{
  "head_dim": 64,
  "norm_eps": 1e-06,
  "rope_theta": 1020.0,
  "rope_fraction": 0.5,
  "qk_norm": true,
  "tie_word_embeddings": "early",
  "parallel_block": true,
  "extras": ["local attention windows", "value residuals", "hashed n-gram embeddings", "an embedding shortcut", "learned residual scales", "skips across layers", "capped logits"],
  "init": "uniform",
  "init_std_qkv": 0.0327,
  "init_std_down": 0.0,
  "optimizer": "adamw",
  "weight_decay": 0.2,
  "lr_head": 0.0124,
  "schedule": "cos"
}
Each number is 500 + 25 x the weight over its row's rms, rounded and kept within 0 to 999. Layers, rows and columns count from 0. Numbers have three digits each. The size before them is the row's rms in percent of the matrix's.

# layer 4 MLP down (transposed), 1024x256, rms 0.047, rows 838-892, columns 0-127
096:451515521508469560454503495446507492527510528468517497493504473503497515536515499482536469514447502514482523485497536488532465513463472521529487457522486434505487479515511489485529535516529496543477513517488455485508494529481446498501527491489479492480502483485536502554478510454480478498461476487504485470501510497529483487510494471505526487469458518496511500513530542522481486518452
099:496489465527495498516497492524505451452516519464482491531477464509478482490499500493501482520540511518481465496497506509460483473476474536468498487545520511507468475504481488516509519503539486524500517503554461491476464525537516499545495496523513506495479485489519487450509544489528464537478519533442461440513493498482503482492490479505508489504472486472498526487570506483497499527472
103:518507496474537532531480478515515495520499530465478475495527423494522509520491516512502463513524504487498524474507534508506521493469489508555489531532490496481488480504518494474506558528445525534511495470507455511496472515531491505497492479477492544536536509533525471469553487495497479531476558494491459523487488496512527509513512477481514509509479475510515462520502489511489487506479
104:486554520491529508424496453510505516522479467467483476481486498481503494523470540538524470510529516497498539494481504492509478480457523509498537514490502527461467476538469504459540493482498531485465528493486515517520526513508465518518539456515522446511508528519481478460499536506471546510510519533536493508527509455493486487518502497556486479499486495487501503483505467507482496447481
105:508523468522505467464527531495466475485525510503467512515518444484518530466542517460500451526510499515458480496496481511463537491485517502524465528519465513495534494452487495481466506495510491477444454490512485525521540513505473458498458503522542508548474491509492500501484467504521486463520519504485472444507475500455520479456469533495566497510510483482484475496520435517536524529513
108:505464503503518502550519517497485493524501455516500533504507477510495511533528485478489473487484492513511481519514518496500486495426476483527495517513523505482517494531500516541546514561505518531500494517507473483520486530468495533528479512541487483497454533512474430529531528506464454498505486427452492504543471508512514483472524496448534487515461470535469505457513496519509495482482
094:491530505530515528457517498471511552491488494482525529485590515451467506521478498484540486481479489485504488494537486458494488477498474453503485491482470450482467506484507503479495487451477464510524469530468497462496486504509457491481510453474553501444509496562510529499503467465519524517521496490540559503530503487451505474548507472502510466490437489471484507509477486492466516441523
099:438488534508488499515503507496564544492505490492483498473537533503496510505438526530531526490497567482541509439539540550514478536542469448477516541521469509486526494495501464515485505476480479458513496499501489502513482516498559497501486469495480477477505506559483499500538505487482476510483528515472532535493505486475508485524545477507482449517468479471526521496512493480518488487472
108:505532508486469525511517489515515483527524529582519487468527485455519501491469519471476536474457505485557524486517522544492497494513579485433475464502494522536492543502491506490469519491510555469446476518507474528519504450543491539527514499508471505484496517513452522554516489511480519459520514489489493469499510515530492482523513517500489501529468465524564521485487496498490502502518
100:523517504509554517454510454492473521492484475534539519547484532492456506504501487512446472533506521508533505446504499532527544455493501492495430491496546532484468530529467493547480512485510535473498518475494495488478509532477476541505527531490514477520494534484469485507500459513500515492510503506450510484497515493484524562554495512483491498501475509518498536491474464455501502477520
103:498525506471547459488517457494486502552497533511496504431518497496537513478469485521520502524491506508499482533499511494498481535495498519498462505511448488482496511455507512529520507498478510490517495533488529468497502513466504493489528487545470500471492509509517484491508467487501527504515508565519521516480523487581495533504545525515504509503506531476538550508495500474487450471477
098:489487558496447477500534512548527535490473528503482525496492541507505496520508515496499492524526479544485495522482511509508504504452476449494503491501533503477510492459497528512456477453513506503532518496526482517531511517486470502510471508476511526478446460501505501520545472525489532494562477491475564477507510537528509562483493505466532515492486477507546502499502453460485487519448
092:508507585522456492492516487499532504529533508487528475521499509503516497458499481510486499517474491431477502470521469493467536493464462517493483504536467441506510518525502494499490462472478506487497467483557480499506465555535503567499510531508496494552488494485516499516486506560464484418505468514499481469451519493481526503505518508462534449533493528545532492481519490473546473523484
112:481507498484499490542547515512492525490506505534441533488539474477509517479533499492496518485485535540523503480534551513466462507480479471536544510525515467491472505490475521494502524524507495507488479461537505507536520524488482522531515521488511521490492432483505523509486495483512536523474514505524522466515496498485517489482477508473498446489490487557508455487552466513471464500456
094:523517515491507496461495490494493509542536533505499437509439511516523509573524554483465533530484499519454509516489486497480469467460474469496485487554509518449499492497532517496473459467538475505531492474522478496536517533515505500497454538503491483548520528485494462459508518502534505504521503473506504493473473512499497491496523473475478485472511529519528480451527475498513495520535
103:478488482500481533513515499474522504493467536493452489518521458477449507494519542507525450506451484481535515451508486486548490533477479494512479493524515526483499493541566500527514488520477482507497506470486502474519466503491477509466529499499473522484504464481536500501496476460516521483535495498526514494501489530486509473525457453496452477485466489530512507468483479527506459502471
106:493429465523475503496469525489493502490517514503468476516477503522482483444517492523500512510504469521503478475489505456476515476484454531480473523488483467498545493492524498478495491511510493511498510525448483485516543523506479483498501467456500517473540530467513517482501421535506477474476499476500498513522492494502450517507503498500493509493537470506510482471462531506508519479484
109:474506519533488518494565471532513527504490454529488523516525514511521489495485538457504527532478541503518523484518531482478483482490487517530415495525493501490542488543517486489510521490524528484511500491438533475561464518528485517538502503519516483549462491521470480495510466509524476488495500512531506516527480513462546492475515504511473496517473514475444539494504507499502498500485
107:509500521528470512496514468488518491468506477503493485491544472507517472502554509534500498486428494507515530512497547534506518490538512543479470500567503500471471482490475477497500475530534455503495516505561463467495496503475511489509491534517480521503500498524453518506495514461511490556478536527493531501520520452510518521515547490489500523518509536430523494515525538499471516505490
102:490516479511487502522502518455477522498466509504455498505541520470515509493509509501459500543550522468478518500464472466515455445522494490513486509487499511506465514527522513493483521516493456509536523515527492510541488460500509518461525514519558530500511481533489510519529471488505495484468534508489516489490525549450511460494457568489527477460510508483504468545515483455496491520467
092:542553471486509488490472502527530515499507542441512485482523496478522482504468518466489475486513479448489464479510490498496488501471499494508494465521508507545497490499462490488507452526506556515469500485476461479492479489516527519501488505491513477512487496474488534462543481519535511503507536574520498454513497474509482458501502527477530484482499468528539515518532521514507453505517
099:480454507494484450472518510498549492524525485465509494532471516532518493539502515474496477533509461536475477496477493478481498476452515518490515464492502500566483491492486523515466550498499521480439551488527451475495470482482452510466490506559497477494490493489510530495431505463470496466495490552480483526471486504488479491481473460454529486486473507505552493477527487481530467532429
098:479481523485475494492544489540510511549526462533491531507533532493479511446477510510511464485510530515485514522524480481552476478465485485534449500497555485541486492498487484491506494511504536497491501505527453518539523471507549498513497518530514518494440542512514534513539486515481537461465477528517499475496510472512485479503478486494525465524489483494526455472498471488534512495489
099:485501479482505486514510523491471510495548515486520489484488502504554507498500524478489549517467513456443503477501476470541504506495521460475499501493541483518484525484482485535504475463501499489487497499511491518505487502473510502489507521471511469558532491530505506535501523495482504473467475495472454548469479452488518459494474524496528475525493504535509514506576481545498531473499
100:498499509499441514484497503490464502486484505479516502508539496492544513495537510480492511469523538495525517483502515505470496498557510453483488497522478486518500485460454521501499449460506537525495523475493454500516518500487480547530495529430445484505518459544545507493505534474478480527458503457487487510486493543499494504501508443516459490540508506540482436525486491450504506541516
099:476528502508484513525557468426433444491432492505435480544489475471480542482502474516520469544499505519511516474494513526477518498529501524518530479475546483500494474507494504483462481472509493511493506508523533492499495528510480508464507502466498501520487492541534494451480493527490496548498483509503461548451490507475503503527488499460490529499476471518481468493479489507491516492478
099:541495535494498512508448471515524502521512468525509500468514498524519523496518472463475497498487513481486496514512508503477505485509514466533484487462448537423515578457529508506508488483482498493487548501500557494558521513497464481502497484471490506505501475461512506461505442519503466523563476465490507513484493528515485473523498482507500474518501518491520516449523488525475495506533
101:464511522507538480506531501484492484516504534481510495517512483477474524482527500493530497503503481502507492489478517491550464546521539515481523493485510536516545459531522484501545470466499509480557526526469513497504550461475487429470528498508491488510537495541530508546472477509517435501461523535526508542507500473481521473488491508457514457489486502465475517526509515522530535510530
096:486501481502505488470495500527491509488488521474476526526497508538485503494471512469505517512517471455514524473498542488508508481511518486487473474494530459560479501450503529534461520482508504529515502467545484486530477523533520482479483501529527483535491495514497505473537545507547470534508479487484498447526527467471517470462516470468567488482513462514484509532548519474498507509458
087:493504530515522503512536495462484489498514496508483492515508486486506464506511516494490460479532406497497473500514472447473529514500503541504521507499539503511525518487481521510465517520544482527529525481465536463466516465514471492507412457465555475502494521509502489464488488485488495492524505527511484525464494494539505521482476499509523484472463535499532543513477520497473496496478
096:546475508523493489471458488517500470517500498475498511481495534486505507525554500528454521479484494475488530522507511497488477462497490506496445504507478493485532521462566461504416519514512497502473537476521499513533506548528476460496479451498498449507484526499485514503505501536483504452500489458501475504498472470503480474516496526518503522526486489531505510490494510507530495452464
101:479485554511539495503456528500497511515535492541487525502520460481482560496523487542522514503468513480491531548481479489501465491506530489503465513537501500500499442511510507468522482483504514498481476468512473518527493495498469501506517506441562512469529498513512526520535482545472507467503490481473478510462530486503538458493556526485516486534502483465516552507496504485499502507461
097:543508524510462536483485521491484473507537501494505500537472494482487557500433464467545463535509484546491454510486463496565501491506507494528439476495489483493483455497508541506453507503496518487483490498486493467435456493506493544507485473521517480489476527484520510521522477482509505489464502537455523490492506507502515484508456478527495494514503531496505525501514542451525517465507
099:469501475509519549481526499501507531494483488526455460532533485484467523503487509519501462521473488473485507506461514510522536541516545495481524478525469495481519494471457475472488539484506498507494467493491487511483474555512460547485488478490483481523458451492508540529500469486503492538508509514520550489512525487495435485497457508515500476487466479484523530496481524532477474500444
095:479496544518483525486540503478467470528507526494554506520495502479491517467499475482498512489488472512487521546480509519529533534493492495524453474496535500517511522485512507534490489524493478518563489496483448487485504470514493499505492529500487508433517504480520485532498502496481499456488512470491528483519508538498493529479480439444519546502515535523509494492504471517529517532499
095:473525441495522487528482516431490500515556511482514461515493528501504491509524516483511498510535497545518498501513505490473498543470493517510481523503520553516511477492492492524525524520523505467502532479518465506494500516504504543469463518527485529504556509520534531485464452472481534456476519510514489513486458525495511500532481491486488524460509524493479507485506471514523475492493
102:530498473493496470458522469503517488487531499502513487482496467506519439458469512504518490505488527527498513520503534493546468510505505488480485496505450537521549502553498472507537507477497510464510498500519484510511528473509527505509509468498504540517518480452513517500470497513503518518494487542469460461477475509510521511535500461463517487493490528438509482551536549497483476469518
097:489449529436498517518483480543518508469467509492514464559508504495480532491500508451521499504503542517491464525506508497481463530523531513477535506498496508474567492512519469504524512510492513491513508535506518468495509505563515476536481467486505490469497490526484496488472515487554508545533466477486486502483477555500491490465516537491462517474476519477509515539477484474458493511485
094:528476475543474510493523514481483482500479471522502515549465541488461485530526510489508536521523469503521470502509485494465573495438515542507484517440528510463496495506541499535505479498525472487533495472482507488532488453487478498500489551583480452455480495500482495485473480522509547475467549535496520467523451478476467479497509515489512503547538475546522489495458490530471489522505
099:503508468523529459490509467505466443513498517541486487508496513505494501481517500499497502520507510487541487500459462575485487506481494532475541531481491498498459507489526489483523481495472488453515513508473486484453463525460504494517509490552480513509517516529508501474544518515455465517529492520507470545459532451533535513471471468511477496508516491499509490493510552473473489475511
101:524502467515522479479499495495490538484487499483506481537491527459484481484446470466522481460498551482504483485506473493485503539505527513500515491523486534476472504508500487505511497500449517489504465440536469499545488467533526547489501480490549516499508420522500504514521474514482479503476475484490513503480540493505461485484506522476540517520470519502466452510464435499486498546505
099:485498479535503443540519489465443488476502482489491486514528490494479467482486530508472538476562507501518486474508509518497490473468524506516524520538501489527475546479483504525458506528495436544503451474515464505552474511480517454514485508474495515483551555528508508487489491503509476506501547497465519527494510550520531467503491494445493541520534499528502509547478466468485497505481
104:525462489482474517507479489452448488513500509517446536525510530467473430488533495491503505455510496444532491464493468514483483513465471510471508525546505468482502503465484500481487483484471504527495517509517509510451463536504475520480507480512495497556513475526458520495511521499542507516562491464498495505485487499529502520471484519479462471501492502503467515517515489459493510518478
092:501469473488464516478508493466493540518475469485541514494531518489520444511521518535483514468495527477511493485500463504503529490479502509493520537524476477488523492488493503522496508513433462491527457510492488490508506492494513477490442468532486482519533484517446484530493505459511516429469484458554528505471479523477495526477458534475469487474493518515492501480536524509526541513475
101:497518498498504474501486461515485481537538487491539477488540513500506538506486520491501516476476543500476517510489476499503489513484530557486507439512506508527485458482513473508526494478499536493529528512493507534485495453506521473504498538587544534547483540509497503513462560442505467509477484514490490557497484493512520494461528519523470478490518536523490513514546515514484507518480
098:463551503520513535471502490500507484477461528546486509522527506521517502500466504465532473461468538471498481489493515507487510541499528492478541496552488454511520506473509513530504473484541478459523528446528494533501520509463494508508483475525527541492522504467505529512512472535473546532486477505506508509512554495527536458494453484509515463485550530517482493483517493490527490528515
095:529535492520470491480500487471501509536523508492507466474545520495519442485529531522518494491477479476510476521503450503470530494465498523499568502488528544513499490468518469501496457454533492498511526530539524502469521514488463502494487495503485499506547512514496536429533507503527513498499490505517490528483495532491514557504477509516468493515517489516542513450507522500525497487514
096:483501486470490562522516517444536450524461513455486544503511469467476531472507489552507481447492496500520539510489487515508500525470491494494493495487509501504493493491532516529460518501461466530495477490489501533509562504501538477513472469495469503482515528493528487528539505481540482471474522466526488504477529489487513502484506526468482498508561492497482458484535513501484470534458
102:469517500518486497507470482497492531503454490499510498478501479476453490512472505549501528485526521545484493502494510522538468513522519474500549428495555493492504456498453544502519546547467488479529524496473498497500541503483464489476489508487485454501513496478462527504447499495468493504548511534511463491479521487456473477506499490415508509470487504555543454467504499507512487542460
101:466513545561477463524519491512552492525505531466479521484533529518482489497501520495509511484498442467524505472492520497494507517483488534545534461505551467494500510485531489516499494542523518529510519456472562485478482498508549526481522516518474503502479539462485490524541464488510507536471503459503479501505485497472494491493488458493538510482497517512495502519565515562495521509490
104:495497516480490496480469522513515497490496484486510502529512524519446490528461513526453516462480520460516517551498518517473482510468527509520462485490476547477468503501493484476500502533505531528526501441503477527491497516497467556492518536485466488492481516462464478504529445482512496557503507475502523500547492517493517517487504467475476509488510516477514497512463485495501459508480
104:516492492504492470463507516481514414501516487527519530482471513450462509507474531484520515520492495529528527533511495488500487484478524514498524504475507498486484484543488561471501510506520482531515525569500486504508516483543510525463514509481569515495515562508499484546511488512498498470507481534506456518503527469479479493467482483485438473493512487461501500483441536511487489505489
098:524478519542501484524556465479532500478510505542534503472542506509496491541469477508517471515503545507530510576459500493516472505500501509514483470510499553527493518520455479515532458494545520494524498501461512508460555469505523476527463458490510423452521509516517498493499513485512505518505501473494523510511532481533507495514488452503474498464492538531536510493482507478518497460508
104:555501516509464474529530532470505499526475512486564531475470552490511477525488539479533464531491482509499515484527526511485475518481504505491512495502487520506489572505474504502506464491506470484477475481459438503473528527491511534502490483512495496475502514503494527567501482529486521452529503491496518449488473516535499521472519519502490508509493505492522497494462517501510452521524
101:487483505490537474491528508483533464495459504503525462494480488514540465513476522513500494485481505488539513496501503506472448494527494548485526498473517519486476490464513443538445509467502454512491436519509508487501508413496470499492487453525473510512491500475481496429503486491508492468509529501569564477502485511532512484453491501492450492517476476503498478498498488514505524522531
# layer 4 MLP up, 1024x256, rms 0.0504, rows 839-892, columns 0-127
101:450481509509531511532513559528504491484508542494514507517492513515496534512476520524477530534484487495478463470467491490580471477516467451521497543510501507487482480527480497478488541509518515502468486513492514454527501506505506499513512479485446549493502509457519481492475513507512518498497512451475466480489513481509525512480495470533506477558486484502491539492510518478475510505528
102:508499493475535424524461524511537495430511512518509475466514499501489510545513507507490480527478523463489472571495523486479511521473490505473549497504480505512521502467520481496503508488472467498539506506512487476455491501519503537501494464496512558486509459490557486512441507494471500516492497503480474521517504479488521452492546494476495497504491526514549492485506486535516505475494
102:503529497516493515439489544520508535519501484509497493514450514484517526531495467540523476510500485490469466517491504517513475526559488496560504521482474462520473517509503504469472488551457533458521485472506516501481523471517547530484479510526517526506495523467527431540461476467501474491504518478540465472503500510516515501573464479517515496526492478515481494526515491475478507480529
105:479523524473508455524509454508530544491478464487518495508473488531447510524453515458516516514483490507524498516515478487521489470513495493519505494497492511491474501485492516493513514508495508472492492521514506495537514481502545495499502459505483492499451509537536508487470502520534526491501490496484506509510509507533473534489510540543502499553476483478476509493499492496525467485499
110:496454499522504465469505508510492452492478491500508548484503519520510476521493493525503526529476525500488450522507511517514477469507490527509483507510494478487556509514495558471475475516477513517493491463515514502525493474499496542494506498508502522470495474473479511501453485498506433553468518481511435507501481494514513496462471536482535512489524508472555489475488459532553465452488
092:526513547513502505473468488505524502543523489507500456521466505470523531471499542488511517531480482480498506485477501506467499549526503472565511505457468450514527512540525474527513501510492495525514498478469511462471518495492524534502509497450518512473507486507527495485455538510481487492537444520457516475499502432477499535494518500537518506521551538497502473501485467482532448546530
099:537497499457537487496454533499531528510549500499530474476512503478506516498492546509497509575516542492477472521540497501502519494495472552511545497474467479542493529477460506488490497543497487517472480531484482542524463507495471508464513500507486491486517470487483477524499496543457497481525455528499495482510498506482528529484504502514533507467530522502547502463529495489519482557520
110:461468533505538492494504498529496490464521453519547515513503525510506501483501499487489499499500546523486526487504546482537482502512509482549482505508479482502537512532503502519509531504511507463452463567491508519512492448502503508485472519503518515501498450482531480492495485524545446516480482494484526513495517488484501481494480526522482456501524530492505484470488470461511452514521
101:486466482472499503511498480521511519486493475501493489475471516522485493469445498469477480569510476525481521495506480503512482578537503512547490526515472489482517508523475500505483517455505478481489506517554469482478504510497519511508480477540485484485517479498504476472504489505488442491516484500488473509484524490485508525517527533502512454494493517522506492478468452526462448523523
104:483540552499510488500503500505505535499490509526511475516472456532504550486497468511472485487488511504480484507485500494477463553474496502569496488491498496473453514489487489523527509521482500466467512492498499546503496475491527512554505514506459487480500495500500514486492449467504456512530487528526514436496506492523500519550510524554514512496531493494481479500436486472510494533492
101:518492496467534517523491561538523538528527517520498509479490502567496472502497495489508512508520481512501475513560485507505461523513477500489462532493503479520499480486503505481500496520456547489438476501550467471484501496518507516485480469490503508456473487514504459496485525531542521533555494479526526516522477475501488438498501503484519526534472454477517492485519491431496529500487
094:500490521502458507482491482518517502518485506547501447442494557518484507479504466496498528506500469496484500493530509501515508480545531468498520550472476503496479498514476489489510522527479487508506514484476493490463493486473549471521536528500515470515567527476506465510481538513461494518496481503530506467518451484540487538474493513491518500541484431450480532498470490507499538489501
111:505461513469482489520505506546590493494532497537497542516508525473487518490515462506522471478446522521458504499476534525500475509554544510545542490476496463512497484475527485486512514538503526479477491482469504506539462519520475498521500489451492510504498475476526485556497537501482492493512442530495501473527490488481484452505520506496511521490516508521478482493456482469564503480488
094:486525531449534472518463521518501465493462518473529510500480469484512496462520478451475519523486492505468470508523520505492476521526482519501496483524466488552522476480507474447508479506475525470487517518497492483519508493522497480469506513522500560495486528476470472535513540482470495501498484483511504477544512519540480496489517488526546483477454495530522488528487479451494504498523
103:484463500461476440514514535509511523514536518499495484526535484481497546506518562483494490526439545488482498498451484506538481472497482481557504533511488459490537506485488501475498506518460473477491489494487505478482487457510510527535486506524477520442501509500515470494477508531501472524480470508499460462519485511504532479483506508499495504480515447529472507477512475512492464502500
105:467502489468492504498464548538510531459486461503515462496496495490483479477462466533512482486451520500492484514514457490482493492484498539530508471473496406513499534510456475459511471529458555475491498484489485505461515459518507500508529470476522491482517535484498490536525475515462504516482501485439486500518507482490520511506524546481489513524506518481523505514515462506493498448512
107:500525512496483483518512486519492511497503524508484521491494496534489551520477482462488493514506529443464488492528449508520508515468546501550490506447470486492483483498531476519458538470484510483529497519517500524477465482501547523507458494502499498524485451489553509488519521494522491547484441471444521509500512518501484522512482497531479476524534508480539458503494470420490488523530
107:516512537467490458544486451505533500476481485511473529492501498513464487482481494508547527505482544482496510514530514515519494533549473544502514523493474473547549464499464477497475493446506496495507517480530498480466488466520569541485518479508488511500499482509531493468441523515505502548482496505489512530546491460513487511520526486524521480539503493496530507454493485507495511496536
103:509506493510491510458451473530512481501538529484521480529474495526517545520505476520530530514498497430511472496494481474506516537498529498503510479484504461533492454488495535505539495528503478491509495446484455509459451504525523506524491457505462482514488480462522483517496493520464510529535470512526502500507514494517496484492510521503523485504522509530497518464487466501454542523523
094:538508491488517514497516493529522515513495522497445497516508520494489554547478467513469542503482499523510467499539531476513507512516503493522520487502497484510508456497510496469532539439489555504489444484487528504487508514496473465570492521491497508451470503525483510506506498502447458515513470483485522456509542484549546524541515538529529525520494495538513507516458492502519530527572
101:531484537477512491492499535510563515478483525518483495479518462508471500500486505521469493524461509517456472522508487454530502517541513521556502538518490454512516525477477512497457487489517526533499491501549534523476509499499500506466498476479486528467516531478495497487489520453459493480497504489495517479543517478501481521530493485522505470558518490507489581496470465504539543541476
096:539498495521488455502512570513476478471470508524458471502543496541522537508528476529482530475441504514489433525508531458540516510508481519498481509499504463496536469493481476467496497486467521472516484546504467563507490479517535492484509512467495477485512463497512519495482534503497470512498477494487495492533453512472552522513504490490525503548525495523533507522496512463489479504482
100:488505523494516514472486506517548527468475506499479522513520491520488546529492474496491502526515519493477492491468502519504500518505494468494511523473451468551502468493520486496529563516512507503467495572503470477492483486484508533536488514478462490489533445466482536532508483504453474505502462495488524446527510462508520490456512570516512481488517496525492463425453490452516491517492
101:496499504497497505483513465498543496457498527551491500490511538508492503516489500539496533505480513495520519528507513520517492494470533466477531538471501512481514462457493492519519505481520488502471453520542478500480448484517507541485526509497481546513490501505534526524476497481492508515489504544505519478506501465521498494504569536527505503497503524483497489498490499450558501547498
099:524506509453511501562533523491547469483526505538461470503496536479492533473529487537499540552474510507481517508500471508505510478520515496507523479441524452487534500455495506493495482443481499467516491503493520498512455494496515532529517553482524512475510433471525501490480493519482485535519493517467536458501498528454498499534544554522482493512476513520516459464466461521470514516494
096:473452543504523504467519478498533473510495543491539478494505474553529521458500497517519533498478489504478464537494493505501474472507495518528519502487473502505463473486496476492510491548484546498480533486517521483491515472504540514521531504500475491483455499463483516487486498443502501547511456480513517482531518501526550495497463517505509448493539469500498490494462492483500477501509
099:496518526522458523501498506514488501538478489510539499525494484541489499489504512537473533509481489521459463481473462457497478504549512490518507499477467507535491437461512492492528504539470471475490504501549500460462500522490519525529504478493466524498508445466541486511493493518465465485533491482504511481490501472486524478513495451511514499535521456465483496529513491504498482474541
096:505452517475486545463517515524505556501470519485449520494505514540528483512445518485499508485448465494511532508526519454500483497512525499505496503497504451503500506510485444462520486485488501522475491522508503485442442459490570532518521469490508505426542462518544476540527536465508534524493494488538507445524529478518504495487496522532521441521477494522482505488509474481513457544491
087:507522492533521498510508513498517514475520487498491493475489504510510514540504527548506535521503482535474477517486541470511510492539461486501541512513477482468447484508518506506476560471513493487483483498508509495502484525504503516504488462461529562496520487525539479471494490449479449542477526515503520510512476472550540532560564497544484533511503500512495489524480530515488478566483
093:522477532528472478485502484527511537491502472521497523507491499514528500531487516477463491514481499478520513517509531504506463501509532494541475514516486513517494506506497427469478464546472543519471504501519504510499516421492515520487526498545467496514488521465501465497454548454501503511557508463466486483496496448500488504510519482515477514516507526502498492526477528500471482505498
102:482496532472481471526465545495500523512488508495490505528500493504497536523528537514443509482524504506515524483514516498554493501500520455510532484514520535461525507527533487484511514473482470441467472502461511503471484437475542487504515521486479475436482475472505479548487493502500495510530514458511489492538499485469492527499495508520505487473536463475463483471467522472477480496500
097:520490484515509511495485510539527514475519471547495527532513486480502487494514517486517488505489519494509512526554502493510481565533504488532547502491487511443565512485534536509506498469478532440499482505505481531483451508504507508522514545494521514497494510522555506544498499443481472508477465469463441510528478502472500445498549482544498466462497511508544538468495474506496517479517
097:474500496499473504486522502496513547501497495512478471476471530524505496510481452523525528526429507453527466501508464519495469508514478529458502468455494495506511462472485503464511499501501472493468486508556438534480470484507499525452480488503527472530476452475553507512519487510485479567497476526496525460538533514466490455483483485509497461524487517533494496506493485463504517473511
095:480498495466475465501486441529502501450535460481475496497484479548462516520519489485474505548508462493497509506546516491502473503439532582515546486521501518488492508474471470482501481538473513508473515461536475493477467487481527491538506518514477507461481504502490485523465523500463529521502519497510462490515517488505495482513488531577512458521487503449519490522459431535503490479477
094:468507501519488485504524504490527507510491491482508546484499504534477546503477494541507503494466488461518519504486537465557502487553486526549538498520516493506495467487543518484488529471488510479453471476544507503532470478512500528485501476523494521507501537485536489485501486464515496505502461505474521486491485490507482487492512487489479507489513492508527523464471523499495525507496
101:490471517509482468494518523531531455455499501503499489523538520488514489533478489486471509546503498507509469544504508497505492529490512481538521532484506513500512493446508501498503484542499528512513458504518483521501473530475511506484501520475500537535556491520524514510514534516507493486449423467527515454525510511506505546468510544542521526501466497515534540510486484471529475497528
099:472506512460556496519482512484517482457546522533480542517450492476535498473509508494514505509452493440492505510497474487533516525484470517513532534487503511497470486506527470457542534506487531489503486476530507539494471479512557490528539507536547475470532526528479512482473515452507516508488531551465534502540504503486559508537496506521504511522506514487515517509450498454491473511485
094:480505550480484491523483562566514480474477530495546510521497500533506500475504507505455495508508479496496482548497493516532467517503540483511493564529460546533496511488479503480475523528519553507503519509495481535493469530483557506491504509482480493500496471491498515508497532502451494483531468478491532518512493518494534479498470501537536497496499545483503522486526507451510538525522
101:459516510523540540532526524517488469490503516505492548478494476489463534485481518511478513541496531490451452492504509496501496514499489522489485484451517502484523524500553481482507478463453523453506478485487491505492472490516524482494485553545517481475480532508479489509501510513499510534521516450516518495552555538475548494500546534479507476496504494465491503480450506483512480511523
100:548444506474508528474481507517554516534514533485489479457501528496494561520511476529479489547441492491444485550504461507526497502468520492536527482489507495504457516514481516497496519491476501494510486484513504538556477511504523523522497511538507510521514511462500464542527494477503507519492516457466495504490545493455508508489494519507521483477505507484503475464502500493495483518519
098:524471487514507465491455491511520523487498481532484501505503534509497502476492500510500518498515492494494485568502518495498481490495498479522540514490470441514485456460465493516505581522468506523472514473490457510520443471492535505482495477511515493455503470474516481503482487500492487522527490504496513471504489509537522468557528546518519511496487493492502472514444460456476544541502
103:514522531515509513522485548501501467463515498472476539500503531532496494466448505473506520472509536521491481516468510495516497471521483555508524483512506518549439483479461472469513533497444522485449507505502509483489460498522518560481539481555478530518493531489476506525456488493520458535483457452518504476494538491499501528484486509545519510517505494537503530477495488501495499511489
088:506534529508526486475480480521469532542523529482488507500558476472516511504489499485476513485534493503484493503523511506474484517472468514536467472457481456516502464501501498539511479492496527461467496507446491496493478469560536488519486527478495521482475502500493508498509515496454505459484531514482488472521484462500484466505508517502513471527467505481543479499535462480509460479506
100:510484510501471512498464539536550508494473520523511505524448538498501538522495478548482489500454524476484500514511504486512452488519503523526499470464512503513524474469500485501537471542510551492493486510450492474480509519511531507457495510507468470441491494505528467527543501547476480478505497487482492522553497480512512527515499492473501478546529506496484518459532505487471499509492
098:526481544495503516514501547516507517529533500532519496500505490506517522504500498528508504497480531470472526515492526506517519488504471503476520460472454528482522509519478509487533516501498485514460504493487486513558435479494516515447499510504480501492510466478476445573518495521499509487549481484485484465520495475477511510489564494547516517481521461507524453462490535470466494504467
094:520535515508466458489485513526524531453520508504569518517511546488487492479495542464541519532453527513505506555524473513516522510488524470509543499489483543482496456505507460452523497474500498506518486490541484523474515475496491510493525446484486515470524487446526504468519507464524490517509511490530509474501512454503479525556554539537492483567491479486531509501523536467511517547509
097:503509501550471485501504532508526470480479480478506510494480483521505490542452512485531496501466503501520475495464511472475493507538519543483491546504504544503534520531473492513463515513454466508473471481512505514463500514537467510510505503461488503501492469510537439494475503503493500480498504519516486467516515487521537460510520474482531469519521460468522516464496457519450514533504
101:522495504488485480470507518551540503493472484517473517513473489504522518473482509464479494481510513493507468492521480500514489519518522478491488512518512491522509487513518460421524492504511548487474509516534494520493488481527532500488539519484523480435476493529518517497473566479515498519483492517483505494581516538509533459508514529526564487504502517479512546483491497480534487538509
099:514481562456515513507501483532512520507558511533507503477481490506521493524494513494515490528504462512506534537550509497549513477485478467519554504490513516468508481480492461482442518530521517456526487477488510481482500461467532494506550476462493530500486469506506482518513499489491514518551468512482501454523531441479515471496521484504506481507524498491500482495523496484445493524469
105:500427515460470469476488535507547494457479510501460506479510507490492510474472468501516511547484541509508492491499453500480494545480507516521540524505446521490497468528489512473545501493492496456484541519503455526481481493533519509571488456512500509508538493489511481477491517484506441512456453500456527492508526464501492477484505548488515513515502508494520510546511472510520491514511
104:509472538507496482523466505519517528445454483464473506460523546474520510477504475483494515497445508514508467502535500508477483506499503511499513502492456499532466527536455528507523527504513476475490527512529469494482491522492482523502488467483510524475490459444516489524481468530500476497525445488500501451476512469550505467479490503463517486487467490503561482485488484475508500468535
099:507503549445532527492518502504512521486516476510520514478516533508504492508486524495508453475508501480509468508544462498479466480523561511534512485448519512500514508481542502489483481520512523494493494509544531515465481472532503525530513513528494469431527518474498499482488551453518504482474500459481490524558534477553508465534520539536516501467492499537527521500464479501500477491514
106:523493495497502485527515543508552497510490499503482497437475527527566470476472499489505517519472516507491506543541530486509497504501520478482514518492468526518546467505488514491472486473487532518514506468501495518467498497489537520479533503493532522496503484499504479510500486488483507556484519530514507415519500494505499491523515544535480521510477495495478495495467502471531478513536
101:524468513427544508506489520506518494452543501530511486505495509484511543506502499514488484521452473461491540488507495499511494466507515494519508491501496450514523519466497515462509477531540509531532436553524495543483464508481497536528520530535551522485535497496504508505457515502519478478519511503532527472514499481489531482525488469495499500480471518476488510494487524493513491497495